python train.py --head_dim=32 --init="normal" --init_std_qkv=0.0537 --init_std_o=0.0537 --init_std_up=0.0537 --optimizer="muon_variant" --lr_mult_down=2.0 --beta1=0.95 --warmup_steps=200 --schedule="cos" --batch_tokens=32768 --seq_len=256 --train_tokens=231000000 --dataset="wikipedia_en"
Each number is 128 + 32 x the weight over its row's rms, rounded and kept within 0 to 255. Layers, rows and columns count from 0. Numbers have three digits each. The size before them is the row's rms in percent of the matrix's.

# layer 6 MLP up, 768x96, rms 0.258, rows 481-553, columns 0-95
102:211093107120148134087116135052147101132105181095101162093123157132114109145146131037123110147123153114048071139189128122094144128112154169151100157027139102186146158158127095091151101073077129153102163149143116089132127122130116163127153125106135128130174140106084137123113087090132137130
094:099108191145121021129144116177089131156137134131062117161116193126149143135160116085126128150102100157169133161104159136122131147176149090094076126068145110139070131200040118120104145093128131114161082140111127150098149155107123071158143145157118150106097128138109125110157086110075117181
109:149144107105158151175173156115121113134185167073167120080115115140106150123124173125076134143169114091126124092116057099082159116149146162062115143059128119174107060161145124177134122088144150146165125058112156085129092177116160125121137125146150099150080112161173100152127115103206158166
085:110159114132138080133102135115155141132089161087124112087124102167034168085113118166168122142147061132125132131069119126178129170172131113178157144168172119143116123101133058116127125105116130128157133125141082092093103205102122074131169107088129141130147183127119099107057168150177148058
093:140150160117122128113092114087152155118153133100082088162070109149143088157165074175170093078064086148140130158138155102191151089142157155144099063103149149117101184107159113079174162130128141114128156173147156146138194049112099131177141153075151175120148136115180109143158139152108148140
094:132071131128136146123124106098080186118117126170082109115130117111162170077054103137098104197112125084120100175198144151134080128160145082143134076136177138103141119128126133172072143075164147123103128084140187147099169104152106159086110099151052135124080154083133145095156104097120095157
109:154158142124084153142001143181119096139117158126068137109143138144109111158155194137138079151115116101098120089124174142127131161115187164139158142103182118127158106099157136134120137103184060100078103114132126095087103136106141150106097126203113131135152120067117132082130211115136122136
116:189076098100080111118168182139133120160096097150138189109102136135086117161140108092123143121154094105083093136164128181133085116162161177097104173117161167135105038119144119083107173092077127173176137115150060111120157128188084190130107099153113162152116107126149112108124108099127121171
099:151177083104115150142113073145114179159127116118132115041112132082156095150161116128153121160099113184190075155128171173113171160158118090098172181137106138125167091075064130122084148114091141107103144109094102089133134135078124141172135108145126175135155187166132173163160166135131180158
105:163108134139109103192166115089138091100165132127219100157128169102111116136096098154120115126140157076133133143126119079156115149167149125078155008128202160124096091092160129107138132194144079159114121190112130158127077142151136155126119161149135101082157126115134124162102079172154138131
129:199145166150133147118130157085172184127199070110111147130154068112111164136179149160070143097144109156175114094100163110155092156063115135148100138145131098135063073125123163158087113096190136101128094147112105149151170114120119185146148121115106175124170128151116152165171080164111130173
089:065111105129143120125196117151193139172178171129169108146174111101148160124163105147114077136124145093131183160077150086079111118122115094157081129111137131163055128071134078106150167111117100111163108161134067071112143099090135101132134174151104150186133127081165143150081127191118137126
078:083089150126115100147078156142094175125147169066140113120131071127127113111128153126119189138122139091126176137182134114122134160144126107144121144083136126152097132122168149164137128173144211043100131170114191103086133117117146136181068149098143144065158144108162138131073077056180121116
086:107180078148089139088086072136152145111104106208123160158171154159119180124104111118184136105145105145131134116148143070100161117140106126121117091148157102199101152139048126151143076137096122153104146154127123096132130114078114088027098146134111181148174110157069130121169119140121123080
100:120122082072192092141104133108131141117084170172150164071102139050082165044123153090118084117144176145125135127121182147077136102106135098132203117129085103150149128091142121099096109182172133135099146146136094142124107136094157107174112121075108105060149134108130191124128141144150076125
093:124114110135127139129065137084126148117068133140120143084137125151137124034155143133139098077109129084113133106117163180120153125200113080126108056098149146158164146133110124143149101050173197103160138118149133131115140102090084113089046142127125095124152134111060171113101073146085115105
101:206098166080116132109093106104133159112081121193084150172094126135122179159153103100145105160136121112141138173187087144137172140172147119181094126110096092131115155090109173081126127112100051101094142106182163093090136075094164096085086104118108185150114103086173140156142135141107124115
086:102085181095115138094082132140123195129113110186161076102111095145110090133108129114155091112103147151140127133132125117079157148155121071175126117114118118159113112112106153157135117126135083102086198187134205134148109200120108155120152207131142131183172141129119229146113127143076104112
117:139153147121164110144174087188139088136107104143121093113064120120079096150090115164099127143064129128122096104147099136112108060160128188085134172156142158064135029135170138117120108094112126124154146178141096139168180160115074171099115145148158100139118173075148104148140172149076153150
090:146082152109131138110200150174131100115110154102166119060139126140132135121130108125196158134118114131115139183125124093126126163125121081152151162159014100161104099164139126149116096094151152123183154114187136163189204120120212120147106124138075173149142087123127110168134111149132158095
101:183092091150132122118139103159125135131107137082144131170132141040063145131138151134123110102116135071129117135141097135107129177120145109122162124171151140123135033221070130100105155138168126085123107111153071106140154116125159205162139135077136103135138176097114140056086191136140137142
078:141142138103128153133094113115125100069147143102087196129153154167120091139090158161059186142165168142094164129113133069121125132088112119085030149123148086163135158141134120138101118064122081132167122124159110176128116053109119133138127082111166092172126124154212126110156111080114166112
096:161149089124115108111101145081119129175159169137135143159169056134085125094155121105180129101138164077102170077171119143044101143153107092129164153156155120102095127144148092157157194092117103118094139149180109145142126108164137140179141141148176202126174147126177147140107132164051090144
104:096101101109107136120119149094156173094156132147123111093156167176115173135141128156165154101101095133154130133127193117189151084149212129166084171132168156100138130131129154122164211225193138141106200126133104134125132168115121123113071141132192128133187125170126148167150123131152128123
108:085170114160093091127136176130109107105154093120169186161125135114064135160113113121118120215169119140117146104151155125086098141182072155153138126095161175191089138186164097069143108132069128103170107121101117139119150136128052140126121053113090123136132184162170148157139127125175134146
093:126170120133114149117074151180080112129132150111109142132157142141015091136115175174151144141146169138111067055144132099113114165133084134118165087129112106115164139137126200091084192131127146068170160183171101126136168125125134093142149126131130207144085120157112133166120129083135107159
115:156169121154120159111087048143053110118107088153112081134174087149137134151135150065116093155174086154079101150092178178167144080107113151106084123176129110190129137120114154147114154181170084146062154138048153158122143122144134161132143112157139115105139152124115130154127139164083074114
090:186148139174151176086130123129096143094107145086143136070178091097105058076146079113161115112144141176147093113150167166133121114163082157115159133105116146144111145122122133122127087173116165082093032150146118123145188137149159083121096119106129122130086147045170114127123184121125157074
093:124133084093117152110091068122120180069120146061176156079133101065148145142171112138059182137115155120146151133115155119119153122104164121141087117083136132136120139141116113138038112167137153067106172124119135196134128098148123116173188124168125123109168065075165083128107093141175136123
106:143162146117085170063113182124109127154126111183096153129144130146113151126149140099225053124110112166113114162111142148099115149102157057143099105165108199155108178143146145136025133048146091118119095119117117180126129147116088103095110162151106151128130140139135089102113103131108143079
099:083101193097134077105114135063127086160104122121156137185071152109159170114127152110065088147066144147090144151149149134085106145115132084145197159104124077132121161113107088183142127126099111114159135100107090117120131110162091133200165064124130144124071062124098110143154098095124148175
114:229151143128158125109126063150120103192121185130115177127094145146103084144101109083084149150110140130170138141168073117131110172149143165131125128077124117119129127150082044177135099107076148110099147163142101146111124111112072129123085061076117131159100163093161105109150093139072139106
108:097111150109097103132082161208103108088174146120129144127122152156121149127113122168154121123113135168145154137165165105092097110131113084121129171125154165071116077131121124134003093174129109090129118131107123111080116100122153115155029115114097136142218104110083155094148159106089120142
094:070094168110154141105142133067094092122148152108064075137087097089134095130154123126104089141168133081148124148167100058123134082171174099119144169134176122199145142157092112141137105170082176151130104163144126147132152143118091073079123133158099156161152138159169170114093155110092112051
109:142150102149104109130169138149092163171212156165102181100162106095181123105135152126090122160142139043169130105163126104161137117156106189106081141123148117165113143145099159084140110177164130140158145165121167078171108133124154178149098072114102146179131122146153093103071100137106100048
094:218114177131118081127125183105137159096094208159144163090170139127150166163158120093129087144103173115096114101182116123147168073151092134147137141129115151109146146142154153086115125050141088088139085152151145143160122149117088113103026107085129117138116092115131154086126171128118105085
102:147073068112082091170147182116160145132158109150164130133108144118120125148000124148138116164173136123140138156149164121092154104148145157183161121113161101132123106076135138107155114129190072073167143183081112148116201135121121170184142137125117119117119146134104128076121131109145098112
096:089071158110240164129189114136185095137104140083112101142088110154058106155108137152166160133146169129121140111072060073087145128114118085139117117151080140135123137112140148138138107140084169066121128117154084182146157110121135162111126104133077165152190133105150135126190133131098149142
100:132121132128099172054090116162119104130104146142102097104117095153105121124184166182149100042138093109086149060121125137162103203129107101138126129099150127120156070191099176104126120141055174085158132123093097105155113130134132092118163141153144087135142142114162109144103102207166166090
094:138105156111162113095099066101133126173131156110152105085110109151091118093129150173147199134236101124118153179150122116093130172100084193102159105132203132137110108112130120130135119198138142081061159120121115099137178142129149136168157122122081144113122178149132162059085121117134122088
126:195152163157109103139156075037088096157079123083122158161155139067097146113097145134085180100131082123145100094120118145090051135117116134130084139137161094182125149081094095142154153181137144148123138146095171107163136150158130113188109107144182144129125169077112140128132096169155103172
111:141133156106148209117151150068075159132060100149091140054103123145131142159168112156120072115103140123152120156052116145119091133115143183120108115061147106112144133172185127120117106156105130121117163109171137101096151127099140133152130079119169110123132094129085113051181115091066148068
094:121120163144123080085135103101159112166071153166133120128134110089107135145134121183138116117164117135167152133071104073098144129121094170178133168209099147086135105140171159128143167194113109111098126086135184153110147132133166117167116090100123137121118064209136072080107145211155102124
088:137131133145173157147104136126174152124136117172142038190135114083118121145117035097121149114143122149159127183112183145125165147075130138171150129046108082129120103145189143125135203115143144112121143136149136133053118146126182142171123175126134183129128109066138165114117111169167160147
089:162149161075103100086146093143145157142127130090115156127026098147135118186129120139163165141149150138123127132119140171134105139163136086171167037132112125149114198139121105095090208212092096128119135073142150165149149115087145148152151126125131128138131125121059159060109122100142160126
106:126147127153167152084133111132163184086142128162137109156143149159136127127106167112142187207120109128122099166151163160139073105138160119157184115115166096087148067099146116108157150128106116133075159167103152144138139151100099175172095137156154096180123145123022125127193073141167083169
114:089136181082138129099155101154097117133110132142162154076136057123116189109099138074080121167076162113129106155141082158103065134185083180084109125104145168164116191078132125096115134170097065118120077215102116147124108125092115117125106133101099112120145148120145105081127176121139139168
097:173154142152125124118126162166128065154092074100124093121153143114139115096159135116083074136107110198098090149074175087131098107192157134178084174087040079161113160135157150144080159078134127119110144066105120119055124172127104110125094135105158127125097146132073120135122130154162100111
091:118141120132130192097087099119124150131159114123092129129135094101121106173119161141081104121000150141130170096122096174153075167177088164117086137164095126161143155133143119156151154218126142194136133137085119116114193113126131140144172108159178104115168138160083147119143099133143178107
084:085127176114198176112121143161094148149091135128126135150106160152108132099184118131105165134148146162169135110156098132168166154118183107064138119114132171109082177149128126113166113078080148121111071139085134129142172139156186101161115077069089145122146216114117118074066104111089095152
104:130093217170105141135114060116123147069119132128088152080096161061111100129154084102097060117174165150152090131097149194159133183162086155126142104136158206128152139145138128093126115096120193092096103164079106099154114136160200117119110111129145095118141101134142150109160126140102152132
109:151120088153128096090140116159126131084195129132164145116131085151122104133141084078080110105173118070130178137094124129102126129145143112125119035076166199157108116108180125117129121158145114123130121172162112128135081143167129126110127092125169111215081149094072149067080127142164143062
092:144097138124101141134058161123056116084110108135089129109113113161194163091143190108143151123099107090146112115157158159155189081120192189086117167071109161175132098127183135124167114153134075128115130159135157143076086133125103101108160098148136088073102160149146126139093193120145099164
098:118084126077138133113141109081124152203130069166106135150096076121112130165119149069078140136189124084084110160139075050216082080101122106189115095123114120143134135106139119120108149084141108174164090150136171105130132126145122075095142114136106110171153099099150092145087162098153163114
098:109112115059122117162118123116161145146112149081140116119168133109135190158147090103176130112144092090108152130155088166109196138221136106182099081100139158092126096080099124165139152101105122116125047174125102162117176160065143114113141152141107164156146134194092155123142117124096075180
093:186196177092157116154107111094155153113129154104110134140127151142185092162110143031101104143159179116174162196184195112189145157096150125173073148140076171151142125124169122114111104089131116158113133139143142096129159112154089114128123131174137189120118157079145127166121096091143108116
094:150141115146114078111120151122099185131168100145092130167143166128124164097149144170134131199132105133111139114105140154134137088114140092122069114068095200153204114090158141239147071131170093151114150151137117155134090143126097221088167117124128131154137113113148182171114134122118156139
118:129155101141116179141084131168134183130128055122095136079130187106092088175146138076112147116142129116150070116124140110102091134124125129122163101205125067152172113107108166111130149144090099100122139104102101003101114126118111085129146148138100166164176115167116145144108152203159120124
095:144114129103139144158133151091133139106099109115150101157152138133178091114125101121158134207108141155131121174167199114170139120143157096152146137119125102241101176188189163117104092098054106080111134120152118133066119154130101148115113059131111170175119113142151117161076089149179127134
108:178103197148143152143123077122082078144077133129160102159103129179097094073141108134107167126132141061156099099143153142129137116098106159152167133144134125126105133122141156138163112186101184086102160099126129141072112131099153150167190167212162145156109096118109103183203142108122097183
099:121117169145092164161130150102122080115165118154167067055087082112074177150094132137105103161128107081058114145140212154112086160141154160111139149119124164132146142108147101100136108067162156098119079110073118091067103145134134124140164148116120124066153131207136151115119172109143164109
094:101116099153174045129141147086107163150158118146120050103164109156096130109099168132137120154164083137143102135132123096103129156126088091158127165198110132125196104142174123145044128156145119077113106094114079105188082169169192174110118148114108095074111095100128133121125167157134098135
099:123190120157117127138127109127121120184113097163132179139154192152116108106174136090184108156186119175083123142154107140090143132069110143132097104193104171152129134190118139157107114088082071149158169100103151198126093171165085107069118134162107105135191117092085092118141123167147148105
118:114104120126097115082131099136198094157100104100094128156128077132117207109135121154145125122119107144138140120138169172199147180128113116092104158143104133121093135214071143123108149142166095077156113085161140155099145114127213164138116108128207136130076164161179194149135088131142150124
088:158074138138139101119145083082142137125135100108117118118097076087174099133087092113112070194125166054177090108126165144151146125151073174163154179145097138118148158134106160133131172112125119103125059158157098135140076119101150080123049142192119124076071137156140154092132123163135159153
110:150117151169148060139148091119152051139158110164115111100175113134115122107087098152129106140129131101161120171149082105118099125170119155131162177112125117106173097098136105178106189150130138140112082197000122085101086177114122146122132095118149133204119095122154152101126100109136143166
094:077100180127171112153160027101133183082147105118131118123105143158196163115129096120132093157098089089114136124085124142095123115112163134125109127114109113138170132131077173094064069165142118143095056119079140074140102134106187103134172115119108157142179104099136141123096137114199147161
100:125130101114084148092186131174097136059160155163110120160136117087117128102133117132087171129095168204137127082225157108096108154119138136115136109094173126119138107158148098126172121190173135120110123150111096125148133145139156128055080146138159168093122131165116154115084224140158128069
096:129125102141165153109150116132160090114074123164125139182132118110124084139137108133158139110102141136184050085088117102112052140153089119149164128105166172122148108138063123169142165169144134121126197102126114128105203061147139104066098153125128159082201154161078161109108105137077144099
113:081159127128097085118100134169127148125070054129148137141125093078065154145182115123117136122034164136146117082137133149118089097118124187057119106162099149133130140163162113145125156116157148105138097161164138145191132103171180103222181118117124153147155157114092095158121104158164132149
100:058086184162125158125116155117105156102061148110099143070107124150093164125133171119170102106161091077183097141151150093117107091080165173218093129159138121124156129186156097114130091109126100126101188110113112105192139100143101134117128129143099091107145087112111155077129158141086183157
096:205104099076146156135104086126116162125114089151105166090109088091053076134155136138161111166108126145108065123131141068106125155144115102116146077151141110146180203078114131154108121142154124191112130130147135195110106129113173093102141120164117153126172136133046068096106095132088144109
095:120172184155123100145104122131132141168129146132082103138105076090155126092156120123070118130183186133068130172123079132123096156137172120154114149055133081149161111063071131115130117160082066108120148143116194088099128107155200110167115141119136139159151135140114129074055114097113090163
# layer 6 MLP down (transposed), 768x96, rms 0.0629, rows 481-552, columns 0-95
090:160098121173135091112097081147139076081102135122141129255131100117185136114131122148111123134168157141215110122092100160123071093165162169125119091149156128115119113068139091101114184149119139099136143207171087121140179142132175099127115151150105139090127124141171114155127133164123111124
077:105195063169129119132125129172130120061107171113096159119118175183108099192109087147156107142168137117178071134110105083145072156116125167121143152076103148094128143109178109136129074157156097181137139097162122144161118176133117126140114134071152123123105156132134094118161130152240139110
105:129096112151138103086129090070152173085117123099092142159149194120146041162148137120098181153116103130139108145171109156070177161106153131128084180101140147157127093182115179120117132105113096119094116114102067124139142188144134132073190122119101135163062072140144141190158116102160118106
070:074078099103098143192089106177123149107080108111100049143114163143190165132130147122105128133157149192126168180152123160139151095096088103093178126182183128135143167125089105116167119121134121227144103083164139132105120120118117152153172171118096138127075164145147144152087118137120126079
089:116120148141156138160115168091155112111129191113067110123161168072080140135135145171093156110130178133129137116142087149109170115028091099113117170142125143081145126130095125146160108126159123146148152119082104067160067164118076102122073132110099146065116096165076179136148108137112093055
085:131109143157087133134153114083070172110114211123152157106132094069164098143080129174136111146129087086095132094123144123125070166155122134107154110123086127072133121104160133148118104062177156144050123081093127144154142197144066106089173134088128120133130145122148127144085067092092176122
116:127175090097208192186133152099090139179089158083199123165145150156154133115156141055163097139148115144191098197103146086079120125164163095129148144138134121117143199133138109150138113179144122142149096138092148126132107136082145113109127155121098125135090108099074109086131074155112173108
127:202091040179114096134165142061180079176068130102156126158132106126161102097132165167168119094127133083063161131155137088152112167102136139131141132135105114143152148165124087118169119093121140111079160167161128116185126132146158149096138143133107154093136120082097166147041115100101148117
085:146089086197148114154173097162134151168116095106145124140133118082135102083158192142077083126073133195120109147082126149159118099044081161105158138147141167090123157166187077127120159108142057175139190125125127102158164109133133093123187137117138116150110125144173146137101110106154169112
096:183143099126063118108117146136138141145082094128145121123136104213092153149108191125091067151114156178102141094103105163120137103085125122148124134131090144093099151166156096059148131127156088153116158085087141053140131120130117164109160114074126160132060083165150130177187136118143105057
137:167161169131143219143154120068129172153177106128153123144169093103143123119156179204127145080196078148130097124125119138120150180110085094148146120137132162108100117164061143127124084127179136152131148130116146122139196088163146130127127124126149094200117112116125173210112102159106140166
087:127156152126106141089054152163061150111114125134087118089117158155140057122138107119115181138136183125100145093157109157109121120149112149112171124128091117170169156138122157107070100191193208190092149102104129214113128171094103162111154132084129101095118146163109097138103079134130124158
068:120149094140150128122145121171113100106112136150083121087115166108146124113151107142127098113182175136124130181090066176143090139154096184131107087131115133135121136121111132121151170022084112179153157135196147173112140112084090132146118094125132060056081093097126104127068178109121121066
087:123124072178140061180114101131117140085115158163167129123135082141167138142181166102093131105125091138096142105145082097091097110128098224124084101163164096132112166154077155065168085118158139109123101109177133110101179130090133150137192147155151095140107094138128105121169087099088084098
103:104121085103146157156166063203101122155165140151108120159147097136194101192164108163101165072146144146144124142125040144145160176109121183126119120169110142140125121155087105132066128165149108144150189101143167074118136095152142086117123079120096067124143121114160169134128091083165120093
084:094092128099117098142080128151161166089108155153087113147107058112161140086091155167114131182166138189120099079116099130089053150139103151129130098105091089107136157157112106118196139109168111131139129181170139160088148144050111113103138160078189150123081159133122120123092110085160163078
102:079147141146011083116123074149129087145131080130156156115116146097134057133137113062117114102144136146124154053167148139104064187145144136102133175157152120159126136134143050134154111117125171162137143101128138165112101131130098165111147090106127100138138173204085146117177121147164154125
079:143133051171097099183171106122089132081126158117156121127128096166179167081187164132150175134123150141116130116067158147174154134133095092103135095081128114122142152122125152122108035140166173141143152163141177125121103066054111136123127062116127109137138143083167065150146112084139108144
109:074157133127166180160131137180111162149075188139138098151133070121118160112090185141140191117127094076119129123136100050105088124156142116125172169111122118150142100124193171058081117108123099113130107107130059113127108133113169172125180141200157126102113134137110078116154131104160183122
080:148180133206142165191115152158179108134101080135147145119130172137118106140163134127124103154108162110128126110106177134124077098143119177122120156125151148058190148133108104167125097200145131162098169143138138103171032150135074130083105102126138111109186128176092140111062137089164106124
095:120072102156103090168116059185136098101138160109109125126168112151141124219144161115121147098082090145109134156182059145126155182113190169110086157151141172097203139105123143137103135091158086182151102128092102163103127096144146143152130103100109153147150150147090138066117137075152152155
058:196108136120071174160126152096099142059113126127122147150167113129136128183136124121165108107188119113185118129135174150089125143130125096145104140168153077088106087155139078085171124141143114166061146117211141118119121137087075059132129174089126105134103131120142076145135102108062069160
092:141110124198038116155071109108152064120156090085171140128190150178104102109128119096132085132125165112121106166179155127164137168144108111050068137141167127161120172109133112149091097127139120160160107115135118163105108100087153095140082105116142093064122132135164102123051140170144117155
111:146109125137081102038129091065140169143077070119114200136130075129143072162146126073103170087093146140134117144109136152096143110098111139102150102131164099150143107185146127065118126105111149140129098137087123154136138135100102173156188079168130167152157124125176084083101155182179159117
111:069090092102097122073127150123143029065140121110100067160129123163155135142158104081132072126100164056117072152106147137163127138125092160099170111114183111149147116155138085146122164169116134087067139131172188158105143097117154121132116105155145112111110155091175164090170098093113117141
084:104109110111131088119163116118167117064142112150110141170117119143127092105184120132083113162139155099136138232062108167104138150121101149121138124125166132094165148102174147138178195115092124183141179132070173182176096177105163131099118113123090122118106115140145160086111045125176124113
120:102159137154169098145153085112070094139130155127150134084092164114123183135072120178151086105100118173100122134113051127144138132142141088174161128105152125210079136143099153100160139115103140112208123112131166182155061176119176085094151136120122144118097159081079117123083113074113109117
094:132107107131134174150177140115094142125190090100156093150097193089164160143107117184134140140189103093148148152132101082138164098116118128134172181122140149134161144132117093106127142088093140203169106130108160133150107222158135158125186150137083132091194098185111090153108159168144115176
094:113088160129120139125135098161127132156131110155128132111181136091131162134157166145100120059102159106110070108122062201122035108142053176105135100190080109149126166108129181095127136108118138155105115089202162091133144117117137131072092147096139138152098130104198145074117126137109158118
119:124144099132116050017095118103202151082123140111153131090161140108151165093098117164146145117146173157142135149149107103165163096104097142099138129112190062136105084129118112120093156157123073061081118154141179152104140099137132124108125094124153146117120129047130093106144161074153109149
107:135124145132113207123116142195156192089152173087152104070189155150093118176119099137156110182073076137127156161134120124125110077131097141146130138161118192149163102114120151143145137139152132149096165097128108126129056123126104103118104172087135159117230133086187118119115157091106110154
108:094152153179139156154140110097097165153127132064118065168115178123141091113114164101143171152112122153146159106073131094111065106149155150119101149123138140133093108074131112103117133104187162192153137086201117102155097147101109055167157168167125086139154152114138109146130166167115087045
104:132129084111121121123124131159100156152097146143109153141183080136073155217091133132113189115133115191099152096168090142030084117137153113147097147117146183104162095134144106086090138080137091135105130037142099088123144107106154164104051126100129169117130119115122122184145137134106134093
086:162152137166070136134160110155137131180119144044079074138126164144123098136089128156162090151148179109110145107153076119148125151112119136098177154138141163101125120115186128129217103119192154117099147116140138154124063155145122098130109187139088121099099092109136113157146096155210066083
106:184132135124093141083127078158171100085115131162111119115132099098140066088160106085114126151143127155135083109059110159121176154115126116158128126136160128125122109132126173174150158094090123134194136136065155068100095119134088180184188179108142130110142172139173081140151177091201163142
091:065147108142150086136122117150107102115130092105122126108143110146163138171129080147079123081141115194198111162111102150090139162110152109086141114126096075138144059170125104138158137116166201158153100149156110098133104128161132125087130252125150161117109133096128098124115078081171183109
095:082102154143121106138152109153175159128159193139123148141156128188155155101138043130174110075130144147123119126087157107064171141126135156169144171113128155094130154147100225097102154094093118116080120112141175111122152113084077181158145160089172133115070162097108144110109126130124138057
101:136126098181114160197126089126094149113137179099104132121126119117092127136121165124149177133084127167078158119105092112112150099160173184102159144129130150117120195123103145142090168119153066088123176139118162115195152132146094188137152115100135087094141145194134054179077120192089099132
094:143132093142101122173139120184095118140144101017096147165130118104157099153158143165145120069116145117148139159119113151118074141067120096182131191138197117097102106100134103146143150133114193139113147125112152154183089104131112184119139113068112098132099082106099045142162089160127099111
086:076133115082096149085145108163116158163128092116063093140100189113153150141108100116147140151137148179148103112104100123111173064143120154158185100137111136056143165160091140107167148050134135179151084083080125169085105105111112110070090117140186153089119160102154131091152161135161147089
129:134161133121099104139161121101104123154104089075128133163148167118116149096097127140080115043125134142129150128089118202108063204151080089103176125172176139128160132090165151142158216149140113139181171082086149120176150123162113137159145126170151144167098117083096175142104115113103128160
107:113102154083103155100117102174143146136155091093169166168167126167139175127111077163108166094116155158096172139133138079110082167133104126160120115135163137034122098130100100152117142171160089125105096170202148123131094125072083157072142173072096168106155105128193145126113171140159148122
117:130103111095118040111117119111057110078077113128134102177121126143118082144165078084118162177126135148090116128197139146091120143131107148147128102108149198091135141169154160150160119109118151129143102137133106117183119132112094153102182071206124152163102145139119212142089178103149175114
088:120087128088137159087205175138075106165081161136206143097161136145169082109131153135117107095133127121123106061131077160141118123111138119132159148113120156103138169112110125120091130126168199173150167132109180105162104142103030106078106108152075100106137137087178112110152143103176152120
084:099178129081138112128126113145091134101141129178140155103168135130186064174160156164137076139144180130146125127103130132119172172083117156119162139137107126101129061122146150157124079126195081255120116150136158093138131128096105079116089104134187148141100131117167084130124125079140122152
109:103161114146135123112094177106074094149124122114206148147089131062097123153112129079187165076172184101193073086072149151119154123114146086126109112119144146138102178090134048055122074112113113105146128155100130141118112138176164083116117157115142156104120111095128090150148128169095145152
114:156072102146103129067153097111132138169091152154168139095132089146134156131095180145151127128152178112140095126101108183146128173125106113135138127140135146115125133117140123104107154134069148149119170134194139159152125042117170081097147091122073114190013140132122041101142110121118101166
089:091096058083134150091134112131088169119128158149121137102137102119159190172114115161161142110152084133156161112112083126127198162097085129111165070122169195100103147143119075113134133128161107232141148122145114152149148118102120148128156130155070185100157108169162106124103130091161180183
103:150153155178167114198190135140099188097067165168158130131137126142090091138166169160129110112154107125117139099099102075158140165104161158111098151172096159116092098115150163138121127143104113112166152105199143146184183160123080107146187133130117127167155081142158150094075090089109063125
096:170138143099107142049082117169097056132112123066153080094096204130102093149125110090078143119153084073124149101123108101037145157124077189150146127110145175094157181166100130119138111116138136090138146170107158106157111114082137165165116133168130117134145105117199144124122111124109119100
094:060145110140102122110109102153167115091207094137057151146140157169160148155181181141135139173188144163110161116123139168156067148147120134106143149187155142115135119124110079122155121121105199180156094140159140116137119116141103125064126158089185144057105088135161157151142100155176151103
095:140159073097117144043178108112095120209152079133116120147151166117137058104143132145137092113135116102127141105088109098132135167125098102140102108143101136126100127125103102116178136083184111117152150173140145142114065083174124119187092163129109121133097166052107176089122071116175102191
107:103168162093171129172117140152140200100108179139148117083115064110137126145180092139173142127131133071097094140151123085166108124121153127093160074035148163137161115156110101138089121113173121157198114120116123160132241135162162157104131111141138086141103096123135166126126164111102101148
082:138169075137126087094160171168124107163115176122129184191110147166151123183122136121128128133142181112162126161163139154127145182148133151182158143087135074166085147127112091163164154101134148156155155079149108169097130197110094117174186059109101174145136102137105107186184147127170136150
110:125126112159114096081115143152117114139115145206086177023068112119121085120109105183073126130136080174136145098078138099137126133102127135146171095176143084147125130175185202132100105125146085111102138096115102069121072073193159143102121104163138118130140105122138130123106105132148117086
094:091116107110143095160138167130124123113094086134165134160093108098097135182169154164082186201101108205197094110104131155127141113139091100149192176064163099124139192114149120121191182111158100100130114099120106150085110124130118106155134127152131203104150118149108120120157128138099060113
096:120144114168104168107166076121132189099171148150124116100156077095153125137180141190096127090186119142089127157134054160118090169087113200096117055112188178082137146113094114101104121059092160161094097171136108068114140120139150125122133143140123111129144144144106092123170138082105153117
093:126116064146092181130145115187146163068136112098120165107127123173077109159117174091078122105089133200131055124084095113078057134134120137108176146136120094144138158072141160142163156152154168144100138094099124086115120119172144099114183144093140175144119139164123152126072133171178144164
109:086121148091118121083129132164064125099132129123066143120093102109110117098132137153109145075193118105185145039114070128172115185125099111092126138092071156110120081156117081162136150115197101131084153120109164156134144106113132081150172143147086132097117159158085132171157119061131112078
110:171147184132135129152177130151178101099080096139171125156172122202127135075176091095129158137134097148178176147140125073097144099117132114109107133122142149099096138145077118095164159123068146143148151159099175077135120055077139144166168121062079083174101121149118150112158144174093112146
110:120095128166105134125160163184127121158107153099095133116162167151127110157126112185123125109131180155182110142109047162177131134170077135136116160178097086137096155114087129052113171172116065091153141178118096157226145127104123137150096181115115122151145111109137118167167076162122158122
094:142129094101068148106135125168104152116123089117164117093161159128140133082130170115094088074163170111090152118085160136124110115138112174129066141143225113083105129099162084195152114083114162054086048166100153154155173127113133119161099171184108119144110120136097150105134137122144106163
103:140092107101096082099116129137103100096148145093128108101115147107139192097115115157111164099083131131172126110153082082151103104163098102054170162091203094095149117131133095119161133106193158066076113154141157123099137135116217128161130136075150095046145162129137127134125188122112109152
122:147137112161054166123137134158062124113122149125122117132109109158116144136117140149068158166123085099156086169135038143097126141183113070124129140069110121139134148118118166127110119095128155151110068133083141143087131153096117091242128051143114186103141138125085123085113135149177157128
095:085113119094086140184045148104167197133165110134117142114084130149099076179100143150115159126215126161107127147147102150161170138086165149105128155106126170113116151170168233144166161103131130108130138100113158068125127168158113080117163149166158140115173137099124125099122104142136166159
118:137121202160097118106125120129120153153129057134174129093175112141082094153133145170081152117115155093154143119204119146178112113130077152154146161144138172065126192113127095112127054121186100098108176147070159116152085133094104128137116115139118216091139126095137118144131094144121094073
104:153111111103083141118139102132116145156120104144101158127118124120114096118142121122045176112177117139151144128140134155124133052145158128121118152045176129083144176102100102111142158111058073150148179180096152113069153118086157143120137101135127123100194150175137158205077161073137157078
116:116115105137130155107108168142101112154099124075085137113131157144143078110101111078140115171140110125138119104122170082093124126101168166176115090180114175096156187129103179144099151101092119152123104143122118193154064112148141122142093100138155068158170005132129162174130066156104100138
108:099112130125127083148101141143127171124077086140104203094121065102145066147084115097148109135154138164101132142112164113087116127182102176113145152141128122126100154153106162184133142132110057079141165093128154104152111147102138203089174079091115088131131102174210152140093064110126113168
114:133174145092144084153150133134200130181146045159108058124157141119138103157176092102076125172108115156127116151102116168151161142122123038095101131171147166144116127120149160169152097135125135105143133146178065070142164141110164118131159131127167151117146078098184123199154177105130127124
085:136084163136122112147073128139162123109129122126088134139090128128120147188113122131120204098180118173068102154058108096125193130137124118122096186143094128135157153097126153129162157148128120084133085155157087172140140102170129085169169073104077107157100100143160072174113168081128078062
085:147105111129119081118130031195090165091141121125128153137129115105152123096137129149092160112114131103093123108151079167111062162113041172143123101099080065148147116148112094096165123139160113178157179113175153136118176134169141044104136178159086130158083099141136147096105104123128122112